From a checkpoint of a small transformer trained on Wikipedia.
Architecture: RMSNorm before each block, rotary positions, untied embeddings.
Training: a variant of Muon for these matrices, 7821 steps.
Each number is 500 + 25 x the weight over its row's rms, rounded and kept within 0 to 999. Layers, rows and columns count from 0. Numbers have three digits each. The size before them is the row's rms in percent of the matrix's.

# down: layer 7 MLP down (transposed), 1920x576, rms 0.119, rows 122-153, columns 288-431
# gate: layer 7 MLP gate, 1920x576, rms 0.111, rows 123-153, columns 288-431
# up: layer 7 MLP up, 1920x576, rms 0.121, rows 123-153, columns 288-431
down122 099:503553464481491500483482471537462469523497490533430501518513522496476532499491478486500523493458516512427488542519492485497548512486505521509555462495513523511507501502458477521475491470460512490500512522541550513521475521513514530475539522459516488511523507496486476486533509497521536549503450475477510491477509520522487491500503479462477474519498500455514494509514515555510505480486570511506518537524505526500505519510515481481481
gate123 095:491521560515512517460451541492485472511481522505525515497523492512478498462523469502491432518529495532543520526525494552483512487532508512477506472503462495457495498472482505469514501477505482511526520498477477458518490486463571490543451531507507487480497495488505509482497460461479475536486476521501476506525508556551477516501490467521486498517463454506483501495503483467492497483500530503546487489552463513454485477453526498534473
up123 093:501506528431474507471494506475468475527519499469485500528514471512450491457490458484524466504527497498487518493472500529485546510499521529553446473500482486460534481498483519466544483486516524512489524536524518464516531529484477496575504490489508500471516535497501527459523494511496507501486460491514528503511526503516492488500493534465470501458476475489475503481531538469490525497518521519498502482498515445441492487491562478494469
down123 092:479491456495508509503499488526492441491501494476469502456504511466505509489470448493508541504531518482461501490479491461456500512522531503504498499477468510491541507526530453496495502487494506493484504463507469510479513473518532505499482500527518545504521541517492489458544522565511500521445493511485495522465498509520528472511514513528503517489543485483507504498495491524509473481511468530512501565513499490495506520512489470492525
gate124 100:510524556536515533515464507495514494513461467495545502496457529467507510414513473487498496496511514464500494500522548496530426531490492488465512499466480536435483509486509533474515555525562474536497554541523512498520525473534528509487478511491497512482515527551549510503490526502501529522487477497447510519456516509515478483478493521498500484479479507556540504491492552503482461501513537529488517534538510504505499487486474472502522
up124 101:517510539489479474505476479474456497479507523478491433497490509481571492465541439498483518452496509527496524481486515507489539510520495516462465464517492458505464514457506492494510492476483526523482494543493492499532470488514456473500526520526485484474498486522494495518475487528536475503503495482482471507495493472532520486542486500464519516477509524505500499545530504536509463524513456502479482503531497481531509521508496504504521
down124 102:513531465473516447484509527486475469494522538501500468487537528517498529455515525478493484533497487479485492492504528466483497523543485458485538528500531509530507496512467467518500502532530459466507529528496509532498506509511492465542429520532457488486491459508512502494505495533535497500515501478506505489520544500525498488486474492493534484524495502464511474520557548480517466494538482515498526461525464483504487480483458464452489
gate125 105:504490499576521520482532512482476534479545486514452566495534535536525520506524543478558510491481443489498491537486473503476512481501457518457493461511503518503519475521527507523477470535514480501506498502457559519532469484526501495480473479566484488504515514457493466487508517545461482463518474552509530483504502512496499558484537473502513515487489492514541490526529484532479499514478496450503472471465547461495510474465528468474514
up125 103:499508478517448478507529489465524523526486460505487493495555514451531476522497531467518514494498463492513489516524474536494489545496477508503495473502485495502503536495479516494478482552491497482514489500489502500528503509497493501529479479488493523505458482498503497521526513526510503469453489520499526469501503481480513489510518477434509525457495485477506525528499498526480504527465509462475466508488500480468576530509507479526474
down125 098:525530480462481485506512480496532462488515489502482493527518516486523505445496525441497515464535511477531521519522497516475520501452515528482516479510511510538516476542500558544488486491515502487514487526471526536513470534445505534521448503524466484528534537531483435516443504479514474496503535489537518510525481482498525500499516448481512553495549515517519520547508524483503477476514485503483496494510490516502486461476496495523472
gate126 106:515489497466501508541470515481519560514520511483469494487505515491475500511486487501549514468482535474495501485512526535517506484454500487481537507480529515490479461562505539458494470526472475455517471535472539496491516508525475474493522488498502541529429532520490525498463511502500535520485499495478511492485455507541496515478516518547503496518492500481473466470470494484476513512511474506451532494480529509512475457494525566515466
up126 102:482488506486501484457543510508523478506513483467490511551487488515514522501516516526572543521515456491505541488514520492476469462504493519526504465492495475470501523538519494492465427515507514490513453543478480500486483531444472514519479534503526505469495540519453540519461521460475553484515513475472439485532465521529492494477484477522509496484513445506527465456511510447481497502488519505456465485474507461495522559496519539505492
down126 104:454461468520527544507496477484485447508514502496500523511449562517516517528528502480520450495509500449460488558531441496458520484513498506500536511468501485480531524469523513478458517506523543487496464487511498499532499503517473475555529441532498523498500502512518491523505493516544501522475510531505490520487473488467498490527471474511476500515463555494490476471493501458527491491431459521484493496480499505517475478524487539489510
gate127 098:506497506557495517495498517466511544497524508509495492477484514481501513544504526522531525553513493498520528531498518522509496520509483480482491474497478518501489550487510523510518496485505505501482476487512516506471487507445492496478474526481472512491518521485495525533469472506543472484514544460506554458529447472512492515512510509487509518478464499519502486443504511522504479518501519532470459499497472505526498480499501510493544
up127 099:483492515498521493488471464513512492450468488491514530527524491496523537497489519469512479530478515486507521503516463489474509517435489494468504488516518508529511515509499471485506522486507523533497512472515497489529498470461502525497500487484469508533495516444453533477518463525477454528486477489462498478524486508499477543453508484498490492460502513513476478516471482473538529494473490499507499458482541492505506471534482489491516
down127 098:489508531475511531529496489521453476474482514481494484486530521498545477516546504514485481484491482480504472545493495459524507515521497537499477501500540513431513498490503507513509489455502520493490506508486501485499520539510514495544464490485525470452499476487508485510478480542477519525476496526520481473557486500511463505510452514521505537523543458525478492490487491501504517490520486556506445477524494533498478503497504502495526
gate128 099:475521534525465489441503471507515525498561496507514485478485560527475518491513510494461494535486515453489519457515506528540502483493497503473510486467472509522518515483509547473499511494557506486502494510505502446533492481509479497492522509489503523521551490509462530502487491506549480522474487519559496506508514483483518499503493471485513483495493477492516497502507520463530546511487505457512489501530492468514459569456481498552505
up128 100:480470498524481492533498510543492535526494459500544509486490520517534533461483512493480565464510511498458547512497457468483482474512469452515528518495498477478535494469454514457489517516480483490529507518498500471518495479503507491468488464450520547472558496526519512536555499496489497454518515560473485491541511486483516521469489520497513484534495453503498523474491520510514475506542497489497476522539484528500463495472502499461502
down128 099:496542503489522539517531504568498510494522477506499515528486545569493492495490509541484518505502521488465538517500512466480539527511542529502482522502492467456476530491465501520480549503499470528473524457474481497498482548529522497504489531492525481525472513490485477533478488469468514510532520492521494533499479500482486535504482524527456446473527483498510520500476522502525502488530505508504484479502552509511473443502472511530506
gate129 096:519540524512490502509475482511496464481526513490516542502556545501482511448518492520522467531524530525485487467491481504441550503481457501479486543517502485503468506489476485518469522507541510512542494547505478486474494473486531482472483528478500502441460500480490537472471521474466508532523504499524498451511512489498517498535462517496544501543477505505501433494481504480517492503473469546515522496510510538520477516520503511547486
up129 096:505500482534496506484506481494465493497496514497520485430519520491470506459521484482471496498483468540532490553487476506549542489497495501487500511517495506499504491547491421511503508530467515527525522486499476504527465536539476537522504525496510481510463484501525508470497492493495470489509506539518499509504539517477504466513483505511548469536512532493488492504500493519529468512518505463505474464456472548484472498564519504477506
down129 108:455528526516484480531482551494503460494465542515492510514496513511500556484531470516494479546502479509472521482460481527458481521513468497511514497523497497467522465525441470512531486500511521559508492489501522512540490479478487520446512501495496495470507516463505541481497546494507511468507545495501512498491503523576523468491482465511451537481454489478529484510532520543540503555565511475469479488489503500514502466508497483476500
gate130 091:493477482479476489518511500480512488445494510520461516490519506472498514495535499504494496517534503466461511535515489436548518508475516526494469496467544472528483470495512518519524512478527485526500488474467492531536507454522507507449473500504502486531528523477488518507509511503510519492482480502487533529502468498482541505510518526498485468452481477470514502515500463450521492519460481483492451523491489479550529466530526436533511
up130 091:508491525463504513509508498494501461508455511464503488535518509531516467509498462512537491467486502478475495525533505545525485464544488484511507497548484489513471496475511522499531500533495499518495492498536498508533478512509466503520522512476490454509445483495488477501505471508506488460534506487479475480507542529514510488523488499553491507503490517497520508498554505493469491464510515520506509478530553506470503487473511485488521
down130 084:500517479518520493524488514502527530490528492517512485498431487467499467521495481474479534511499498473478541507498481530531502493536527533517483448506494484506484435514516514469464482537507515477494511503505495514477497479476491487499453560502501515489485464501503504512509489503512485482501519477509498501512475502579521502512494469520507531492512489523489507536473501470508494515498490484523481457475446514508485491486490469481495
gate131 098:514523496521468526450508507483484519517556511505531481530514516508482521532514443529480476507498509507473521504534525531508527464515459487526505544516495482506505509498490465570494495501522550492478462508520485469513521511495537519495476488511485462485516486517507507476513488522521475494543501509548461512507496518476483477513476488495484486517513499501506485467528524500511501486514505497512499483498499480489506487483465473534479
up131 092:496523495513501500501582510485538493509525481503534524508505542489527469508490522474529513503495572511471498496554498505511531489442527512533484523503474460477482476512480504530498518529528509496523548521526501503472516537498498510512524493508450521464501466511520510459507523495508545487470501517479462472510462510494487510530481528472517569505466470485542518480485549492472540505506554549494513480508495476466523522517490460474505
down131 089:460486505539502468492548511467480503538533535511499518484478488514499545484507491473498494465501481517467479542490508507544521478502551483491461485484530561482535515525494488495487448538482478499477434531511490512466538507501510497488491506487491529500475462511476489500481489498527479480511504527504482533487498501504473505476523521500477516486489517502517501510495499508451525511525471481462495485495467524505514481469481519510554
gate132 102:455485498500521445515461512514555472452514494555540505494514504473502519496494527548497507503473522499519493525484516492487487492501485522476482505484441501505469514499486482482479495499543485469498479487521505456440531495521505477500497523501512531544499530478516484520490489490489504490479494515523482457480458513499565512513519510476515520464466500567504497507503486474498509476461493528529513515478488503472498495472543510523502
up132 098:459534538478498491541488507501532511494497526496541526472490515497503515495459431491488504486496527515496493498472485460522444486495510476508469498474470481529481452518535498512495504457499482495519500504552530505501471543493456512488518515521511524512506530519510467507496501505436499503496505489541465516512520484505507559470486484492451528517484482490477473476501505503494499534490459488501498450475489470509490427485506503481531
down132 105:587486479458491494488500459479485467506519491514474543468484473512491495498510504516478486501520516538474492486534488509424514502492515501512535487477500527497533527506516535511516504528484513499492500505493529481497529459477520530514487551513456490479532512487511510483527483556515517519511522512467526489498496494481482525490487531496512519553567541500501489486489563492484512503510518510489506539528481469496432478474507501505484
gate133 104:486489481478489520481512490534452578501513493514515486472478460499489470474500495440509513526529482505510474489490532469518509490557499528480509488503499505464537519476555483483511445515476536534498518511494470457505480489505488436492492474448524524517471471493512451524502488528545490496481453470500493487493478502508492501526489501500486474491513533517489480517494437528493521556500501499483496476494461511526501499468507463482496
up133 106:556525478481503485503501477547479523534546460471505513551509496460512530457510502499499483468491481469524474478522540519532478561448493484508510497503522471489481523564477516492504500534499499511509488522478502471512498467488523481533488477546515471481491492502494517540520473546506517471511502504471509535510482491468496474498516488503473493544467500471501504470507488462480510467507502500528500511510482501504493501518468480532547
down133 107:484503490455482482479529488517489481497461460456478483483512505539496544480512480491551451503470483481501520479535482493484454519529520446502460529483468515494505503488487490476488497528526510491509499505496483491491489524519469546462542468509491482473490481497514510506490502491506481490503503508467515525462545512495469437505531532541489475524523468538497508541508515504535473530549536477502461472473481501509475500487507497537523
gate134 103:536462481544494488514445511499545509484496496507470533457509484472512492473460477483488530496497495465490517544536466498518502508447510441464497468505491498511509506468476478498502474486534481491532461468489471527536520490496533497473499509477444498503521513487539470512501552486459474483481480451512478488525522542482511459493512499486499499436461503530495491521532501486480463465476514494529521508543520496545513504535546524514521
up134 098:491478510499483515531512528550546444471481511506516525496503489510500538472492459528501487524497511499494499460479507469507496502492477514486492475509503463465485515524489425508488522498525503524497488490493497475511520559491465495546558509500482515497495525506462522475504476510438500519506486465526481509505487533533538479486512496506474532562535508466495454500452493553499497483476495494439502533433483524532504490515526470495499
down134 106:532514502526477510479452455513520523507493518477470533481515499479522500477540457472491525527508510502455498501493499526480515482487532530551510574489485485521465469528465538494520529493526470491488520481475485525511504494501503498479499479464492533536503458483496475505488529489508526459537489478485528499531511521512516548524524509481517461507493506494529580471500528495479545496514502502493501520536550500493474491509483469509496
gate135 095:489478530519564506478469501483469492502478504494477491510486461530472502486516481506527499527490522533508478531492525480524494544520519475523486512487471514507472534482496508500530533488516488549506558539499469518514528494495512493532461497518513481502526494512500507492468504484531489470488509547539514490467504535500430493546519502491526481517482514484508497511511557485460502523425463490489495473497474510474512466490504502535522
up135 097:521513501479542484458536440533493513511508502501466498504493520430487463473509511506527491490441538525495525544520479505507492548518514485483488499471465520477473446485469497470534506506506496551511565456499516565527507496497517476548437459492481490534502504507515514511512526559545500533500544520489522509482557507501517536504460477496508518507507501572529460517495516498488495505548486516469503508478526494470496491521469467509500
down135 090:476490486489529519486511486503494523501489538462498483503497516549489508473495515507469534487480520483491506502456487487532523494453527500545493452509502487534487524484536488484447480484517504519492500501537499490459529514503501470489503512517505522505494502474494470529503477518527466502540467475493537493503471511489519551531518523537523511479481492504548498497445444486498507487513490531484506484544536543487486523527489489525497
gate136 104:475501525492510485487453510489501511490490495521498478477518507480495492495527518483563496491508527553479464484485518488495542498521528550529506537514521482499496464489501498491539528491488459480493523519537490516495453488496470473526530476508505507457466477486558512495547481487509511494522510501523496519521552559474473516498487511518501464509540464536466566497455527525537512528511513475530514461495474454540523492518497481546464
up136 105:495496505538460457494496482495476526489474512529452501502480510501519501483535519472487514492516505548524515522510501570517533508532503503533507500509518516511487491531491499488531478466450483523562489473520506514480493508526486445502515506490528499513488510483452522525488464515524472477494504556572509474465508555540439516543521523514533497526499486501474504465502497523532476498524537478497489466495464506489511516499521486515538
down136 106:499517474505499509511478502518523476528477504530539493462484522520505482553523555499557537530533492520494463514449472530484498510519495508545488504514504541522490527459529476510532495545466445525473524496528465529524472471498481504508499478489486515501498481533532509504540524564497493507527496477523487489475464519501517464492460520509497518478524516543518527515446521487483482466499482525540505525484483502510512523518502541505459
gate137 090:493472505480507491509532459496532537459487506505499498534487528488477488515531515479524505478501485481513530487451519499528474454563486513479501495497488554513474495508529500498464465511520504512496486458539527479508499515488547488472473513497523496510535515481509515482484482543516530513515472481512493492502428498496506501477488476458517537515491513527510539458492490483505528494462494486505515498482512484514520515458476476502496
up137 095:518504543516484499523489521488545485511512505498517479452489471513524495505447480499481511492508521482497479504503502489498532512489514500511464511485474467480521461485524536493529518539483479497482501540465493536500539490527449482527474483486495500460501495491510513468516535451538447484471521567488482492469495516474513521495510508512518485474508491514479495506525495519514454484490493524513478501500515531473447496535528533505508
down137 088:499508504501507479468519545512476542525499476432493495519515491509475529481460521503521500511479486510524500519514543535480542468468552479447507499532495482478481535455498487496479497502481490502490489521549533458499484532500477534491485502476500472501478494495489497480527505567507512482529479485512471499469514461496503478532513515536521512569495508483511467469463518515533527481492512538509483537511488543507479464471502491519540
gate138 104:517522505494508505499503464498515451484513468505507522496495488517487543514530517497460460477487478541491469474507539496494505480478521524465477518469504478450513533522486488508541488522485486503502472498446480485486476550516494486467544557555499544496549473479522479493512486528505504491508483495498494486477521509529516481503496499523496501570535515573510505493507472452485478523471481474476484477512477503492505462502511485519513
up138 101:519533490500482469494511517499496508543495466493446462460517461457554504471522469496476494490479540519499479508503528481468535498526547488523513445519506536500520479455505519491502548544571492478467464502536443514470464556459468537539484461465497497506458513543482501474503543503448464505520475513519509475499460451463474536512550546471466490509536488490518504513506527503561533501537480458485485472512491511537475523480513464500487
down138 107:501485522497533489580521526460528490539510517470466456486516463533542495501494502462533510498494480499466509477519493485508494519514492467493557512551519500482523481471487497480480518525511525482517463508511499481504527483532479509498529527515494502471438528527505544524518479486485499470525428530500529516493548488492463466505513484472526522491441510505486460502486457541475494467508543493485490481469516490531545524555495519531513
gate139 105:504549508518503485476482439530449505533515495531493515464517511506539490519494487507486544537455527478441501450506485483486502477559464484531486493526497475515473477484555476517502502442490478533493506487496511504517487495488495441500508456498504504504512516536513439552500460540542507504457464477478478504494502494515512488529564530548461540469502513500497498446481486538528476491567514520513479526525485460509494506530489516465479
up139 107:530443514497501497488533488457484504436465479508499426485463485479514483523479476490523490510504509499484471500465495496478465509513481473516481541516485493477507498508477496536486526536545475535504526487520485467539536484526520495464494488520485499505486488543467481482521556493496496526479495501506518476500498466459492498552495476483545461520467496475496527471515476509475530484468482531499494535473510533463492478456517518524549
down139 103:430478494496504504521495502535479482502481513501534501422476476482501481477499507530497474459529499484492552494489526525507506495489476541489494496513566501549490511533534458511477474510436541514502482489553484511532515491474511507486498492508465545534494512521552532543524477492512498475519486491478502496514492519516463541481547465496496465528501501452465492482528471494582500478502486518482522475478441531448486477540508452516494
gate140 096:481483477490537477487496511515523518520436486517503525451549475491509506470474507489549451546470503506526493483527523577469527512480476424504475462531477449469468478472511508481467505460462502546490534514478547499473463484504548489460501509497468532542462464476514465517492516497517553495535490478504471510489508489466465489504525481512498517451501503471495500493489480481476489528510502536541457482527515489465487516473478448464471
up140 100:477472499496491478490455474473490484459509535493520520482509448541559488520493486491510481508497542516490533480535518516520479485454453519500540482530495460508509510567528456498481500506480489522478503533488476448460481509512492504526520471478487491477524488509480516485463480503521533498497500490484531505466529472467560500482507549478538511470504459527506490512478495493498475555514483481492518459503455473514504541537487492449502
down140 105:484532560441472524501523491463501482539491521491491507445518484452501516506484535476481504494471442496497487480482519497495478517510473510578501523502488463459482490474517486476496506520462480519514509503472502472503499497488476471452489514531485469516508465504483458503479461490530498495468495511484542467537521497505538485530463510479536519529485499501487482433488503535522501534467532486484531490489480525457528505523495480487506
gate141 103:513527536489441493469511464564482506488506460505516459504472509487506574481535480517539470480525461553569481503523509515518495504481503489502525532486519490496523518452516489499484480460503498491475490486492490506504512482487505515497506496512486559536525480507522503515486529503495521491517489496574486485517525509484510495518495520520531514502492469501512526508503522490516477473495480492470483485533490506511481508481516502501501
up141 104:511477449517541510536549514427524470503515518481539542505522477503489471485531510538518540495505506478475516489452508486470506495507528490494481449537508519547541488523516523483482496502508477491492536512460514531479507539511476465491502548485495481490508528489463473498509532492511464548499500530471490509419451506526501466505500520507463513535502506511503425491520466496511511513535521507505475511461555461464545469500518523521531
down141 101:481468522487460507510477506446539480491499487479469524490480489483467512506476512506461467561502510498476481538529501503492511456479486512525470534504517507455437511478526541511485513495505477496478497465535463556447517479509472553478510510539521482540482504506493500477520511514454478532464529516562533488521511503508461548471462523454517487501516511536508508514543490572493485524511471496454481505510492489473518517495519499514503
gate142 104:505451508520501493504502500458481492478477501482535532533471541534498470525526460501479522494519493505520499470494526502462467495509506505497480501463531516459486513516494492460495473510510535535479506470483490552451530533503472498500488474500533508512491488496530512498459518481487464475497488499512533521461485490475524458474532468528480527480557488474504518502463492497535467512501495498525520494497515477490466476505538527500515
up142 099:476476502501463501442520515495477496484502527490530527479489478491533493475496523498514523494538505505500445482508505488469538466492522515529468495469472476545495522468511492485548523512490491519511463470488492534514520482523525510498464454510528478528531489500485531472493516491524490478459525505503478496445482481516452516506476479532494530536460454519523531508477509489453502510506510478523493469479498492504491498517540481520480
down142 103:535509500509486521506545527457481489528486511536549511507481508469506471473532533492460516497519511464481558499547539497543505509486478557515515498456489504513455482480498480503509504467528489483550482527528526470481502490515523514519518482512495511508517532511496456520509453543518522484449483511505530474508505501465494505500520490490490526503478536507468518536503487515487469517460492501497493455482478500521521511467496478456493
gate143 095:497507515512525466531521475515496484473529531450411495490512530485501526471463512533491483524528475510482505516481475460473550431480502476481518480518491491471508480543471476505508485498483537513436499511481448530536500481496506560506444530521481476520503480531515476505497465480525476509447485511516444490490494468476520467521478479527492533465488492542501520500529517467475512513495500498512500429484482542493457490506467492526530
up143 097:456495476502495532519461482461487523479489524443548449517482478530493531463510558475483526521462523479517506503450516500519482497497464483517480508556546518444478536532507510482503499440497556482502552453501484507483446510474545507519515485493506511502512510492479500477509461514466498499501506503531540459466505499479495486523494483467536531494533538562525521482487486542481471504465485482474488461508499501467512501501535448516486
down143 097:512518508508490516469535497469485511497507472462544510508491490493481458477473515466531494479513535518472519510515572500497490540494504514489489462509540463497471496529487538462491503509463517476473489519510481518517511524514458524481446497557478536516497522507484488517517445506476484524508524522511482552537532468514478544462529500463498518430493469469507465489518493548541503490477516495464541489506517465479485486474510468520503
gate144 102:488481479517472507513493495510445511502488543478509548503481472513483489509530496483487489499537486517539450501514474512516457470509501473506483537473498463490511471505501495490508518443479500466486490485531487474579486497519477532496557498516503496474508455458529514511538495544517460510481494477523551523474492471482488434517451498455562529529454489511470494503497447483484516505502531495507495502502502499491520512495540483470494
up144 102:492479539500492513492535524480483456508510530492564496514490502493476485522478481511545474467501522507513485505514516496514532474565517535498523515466469501467531514515520471486479472562499434481526500517506495499518487527515482527482508469500463498562519454503487510501519516527497496473521500486498521477489486508498484498511464481483537482528467493537486509455514517498511534499465506492500516480505527488482489524518432512447487
down144 103:460481484506466492511515503501469465492441544489540509482514509484554484484536526502534476473464509494529513500442493522512480489495481505493535471524491479466506498498481576550514502544479487478474493587487523513492520463495489476499455505488541468493471475537455463522539511512529528484459532519504511521480514486515521534509491532480465482534497516516493481488536478482480545461506488453465510508508486480487491489530465514533496
gate145 094:509520467454550518508505500495544505516458478527456474521505537465470529478502491500516501547521498495501513539522538497492505522506533474492517505492500473435467509463482508482510505501495495525506497506489526482505492513523506484486563489483515525545508470516482496469527460524532497481483508517520497527510489523493494541497505490479491547462467503488505471461492438504519517488487509575474510512529472525478474460471489515484472
up145 099:522550474478529528527487531442531476522539508490482479471490490513490510514524469513490475528464581482500491486450491487495491522415506544486472521481494476499531523482522494459482493552513485512497501448540502535494492526487497487491525451493496500448503503504502490481525512437514495520502482500478480527474457498454475527487478537529496539500475514538465486489487515522495510515485516469517510501463502483483502512508477526500489
down145 106:512530522513478521485534497511498515492491518543483484486474525526523498510462499519492490461499516518474533507512455528524497507431527467484490512496511527480481504497464504499477527477509470470512487476500484484502508488547507461489516522484498494495461492530524499544492497504451478484533520483516502504504485523505482466494483480490540553491469513531486541522466478489468492502498490520513525460452499530504443476457497503513487
gate146 095:495520476477510503511507489485475529544471505450513483502473514480508475502515536488484455498529529497484495495532562487508463533509511532499479493493470475488499548468489487519525508497521474492499496540448492483529497476485499492516520508485523496486517533534506479498520522498488515466523523494474502472530516471544464559475469498494552479533465554488503480452460508523452462535517480523500473508454518541518487539495519524486494
up146 095:515492512515500442485485488516540503484538474526473490498455477515469496498504441539454477482513484530497491511486504425491490474518493456481520494498483513523553529487482466464514489483488486509483522507531514543472518500511488523528502501514492499500504479536504519487476520489507490496483505507481514515469506536506522502502463532487536491526482486529459497471540527533512546497510478538514523468478504508531476508504483517479508
down146 097:532511523537518478524534512476545489540504537487475464520475516506512480483462457507494472562506516501518503527484500501501510510513548473514510514500574492520495468497485505530484477530467518507523498498475544512516508517503502513506496523488515468485527495536534501489514534533485497517472490480505529497470467546531488511525521496503507508503552497498509525513492517449489498504530487502492504486525477527455456503521494492485495
gate147 108:514517524512508515532526500520534484507532493469472453495498547492516483514540499472499471475506541534502490514496512507532443498479504524487477486494488563487513542496461482509428515531507482466485482527491535496516491486539488547504500532493542525520487517523498473479498519479491497489514468474466483519558427499507483505516498463528499519466508506489519497495487539520500483507485504482503482516461535503516505546531519501490473
up147 101:519481502468519458515479466493517514489471519487475506510506507541480476532526521534486479513489508547500515495512524526516553453534524488520526511495543468504508470530509561501503505512474481506479498494488486528520502490569512534441471478513522487482508487515521520517502519492536461535495465521462474477472471495539514518484513468509510519472480487475528482513519536485518501501474457562521508548520470527490455496509512498531493
down147 106:492515503536491522497480491508513443478500483533506533535521510556534522546521460480513498486475472480497533510485495493501457506490489520510531494489460475484455484507500512505488477515499567507503525533430515529516457439516509487503486524491506493507476495480487451515497518475494519528499483510500493506535549508540480486474486528509488530471511468477506525490475475481533466533507489498467537537489444511484475488509479452527529
gate148 097:500522496524526500509484492518544483469549494532488491522520517502485534529474549502520514455508489487497505518494481506473522513472517485493482547491451476491488499495525521520525453444497469540536500462530443503536483584491471511504530491532491489511507471489493514488483509525477527517465533521503496513482511508493505528479554479514517501489459455485520462445545508486476531466471481515523528482508501510527528507504487530498507
up148 092:524497521533505506582482511510537500475504502473495491506533501462490497474496492476529491531506525507482447479539499519487483492497521484501495503524470497499466510506488531503510523482537488489488502507491506448489501531495493512489539514522474519478543531497482497531487472506429489517513505466508500458532499529493456503478511461480521518507480502537490486490502511466485502529485517524534543509495493500444516528521537514498480
down148 101:506522517486523510510515480495519473531501526544512477507528469538499500452493487535496465452549505484462427467522501482451486527499515498510487517549474510527545497524494504492487500477469493518499518488512490504496551499522520486555516452536515473480513452501506455482520481489479471457494438501484501548525520498503516547524518419514532454513486492492468481463505561474515467515497507523506496518475497460504516507530521547501456
gate149 109:501494468487512523490489499478504492474461493528511477522536538533498514509506525510484482538466453511522494540482487486462491505464501487518507547511495490482506524501533467520482476497501509496458491493485507501517510489474443491507471527481523512495512503502490534515539507493498459506471506497482498468470494515493550491512490476496511501553522494508524517542527473488436511521481530540506509512423502509472516498488528525543512
up149 106:480496512504543520524551483492470502499476481486491482537499565514514518470542496487508481492509485501494497512475522514452468487468533570506496492470526534493472484539511507526511515495499508490444515495494507516505516449526482492457455581480534531472480514506508510500484509548500499492496492514508500493500480442501544510520473518480510474513479536451471486536495481484477512526476493496494521444470487477518495448487467490533489
down149 104:501563520488520501489508477467530505487481509522495513535528491458493536529506525495438476518498512501498448509509473486542512490563442508482456535516478503494552494531507500547524545518476509531520486498439507451478484503494526508524475480493468532493483523527494500506483539510499491477539548516540503459490517514504526500447486523504442492494511506493491514528519526477496476500509494461527499466531495488535499510515506497476477
gate150 094:468519505488509458470467475490468469560475495514536505491453461467483518523495505521541468469488506542493517494521490530507501477496498459516471491524523472510528472489499508486496508505465463508447570501544495485497490481520510490511451502466514493501508540522491476513463510479509476475455505504491465493513509543539467485498510499501490492474542484525495485534537469501409500507547491488515480462465501542480482530510515515504485
up150 089:492497522490440471504480469517498480515496514506527507531469506471506489477493535494490510507505520480514519480501520503497524460530472478453474515520538484500495530522492509498482492503447478486515489456538472491473492530492480510486464515475486518503464502490470486457493500498499475479514529486503473512443478486500488508523492537504511426478486476496490519491491499530504494483499511524484493525510481504504484521537524502494520
down150 098:547514496494527540518476500472492514532485565487537497481473509508515494514478502507501491476543489506484487541511487481482504501480497468520550538479503483465500507469469510495507472511503507473518493500491524546508486450515498482529493499477511489478506467490508474524489503471508521553480499476502495486507541514471522510471500495486535518479523519490510532545452483516521532527518491501568477498475461506497518486541505542485501
gate151 099:495437462519518494526484528474511484515480508534523516480524499500515492473507451472482468519502498497472499499504484508494488513501514483527494524494498512488469486490510498568499469483510510469499471497493486548525505506495473518457466544522527511470474519470510485508475485500507497514513513487503539502497494466493550550505509530480500503487533513515509468474470514512473519514467535537484526444510523506499521531514512540519469
up151 091:514521489530537501513512511500500496458515517504481490473478488480451515475445515538521539489513522488508496552509521475498495504494515473517496481492525458506492545560546542493516487517477475516482504492493500482479479503520503492509519502496557471529458541527488529520492480485468449499532497484503484471496513547495454468522525476495494540543503480525538488502517518479531490467562478490550508534450476523485512473483456488513511
down151 083:466489475497492483490473497450517495499504501490473477476517488495510470504501508495516510450504524540497486505490514455529475500497522469531503498526482514520510500522468521487514517505553493483472469523523525491508490501465496484581477516531487502522511486462478516504505521511553480484484540483485541480509530530490439479504503510501494491536501452495515528495461520444477507476542496491522522482490464537518496470520482478506500
gate152 095:501480487532445536510524511535495482524495502530498528459489473522546510474491494484488507553488464515495524516465502524533494503460508483489470526498446524500466474521502472506546508501520525497497498484491474499533502508463503472486532495474452512528444493496498533479509505523485503497495469472502492516487486510566506496520506490517521432520490493491495481481527442452478451492500524470464492544478517459503536450515509458459512
up152 097:527533516476471506503455500520471507503511495535499498499505555506511505552533515511519462483466520487521502459468479527526482494474485496519489521552508541552505523497463512514479484531503502505470507495514528478495516495500502478529514536461529512468474482499479504510540508514518515482507495492532475530476490470492481485534482475499567498526497497506510480522490510468468496484509515478505507508503454544495466469490448463521523
down152 105:471469516491501464454491537570531517503503506514478479519492469521467512507475485512482508530508527509493467531538490511444505492520495471474533486528503487494486524490511497517460496506477519528493488500504460505485493447473478493491513543478526546444465483474519508473489508470501507534465482520527493483528462485489503494547513495513473556524483510517491478480518522506520505545521476524504478504478468522512482470531539531547505
gate153 107:505527486529466494493521491455486483507542515533453522504503516500479517481502526497461548496532492502511468504514529463464504494501535545468505542529489516479456527526518514530501496509486472490523488508500478495506480493512483465461505511513467448522502525535499477493524495496469534484521491486476489521499489505478563471471469502540514506500499491476466518501504483491530507530517522489499528472486488476490474516495497479518536
up153 104:493478490516512499500479474497502472472492475503502507505504525514502515534472497477478476512482522495545493490525513490499519496452528525502487464491516478488470514537530507525504506473443474474481544488507528537500542461517460532493479533489482496491484470496512493507512509463510475541529492509458488501530499513474477504510446476480474477515571498489522457504488505513496481517506501488487525531488493520514466541498495493569500
down153 107:475497469513505484449520499462486484494474503548482491516505523506479497551497509471506511555472489506484499529475490489546489470526556500513464475568449463480490477497537475496478465491483476506492529526536528467507503460535493536467507538587539514459524521533505492501459526536464547504488514529479477472479524522526528452476470499540480516497495500486537529502507473500456533511495520476537508473486481498516476498510498494505531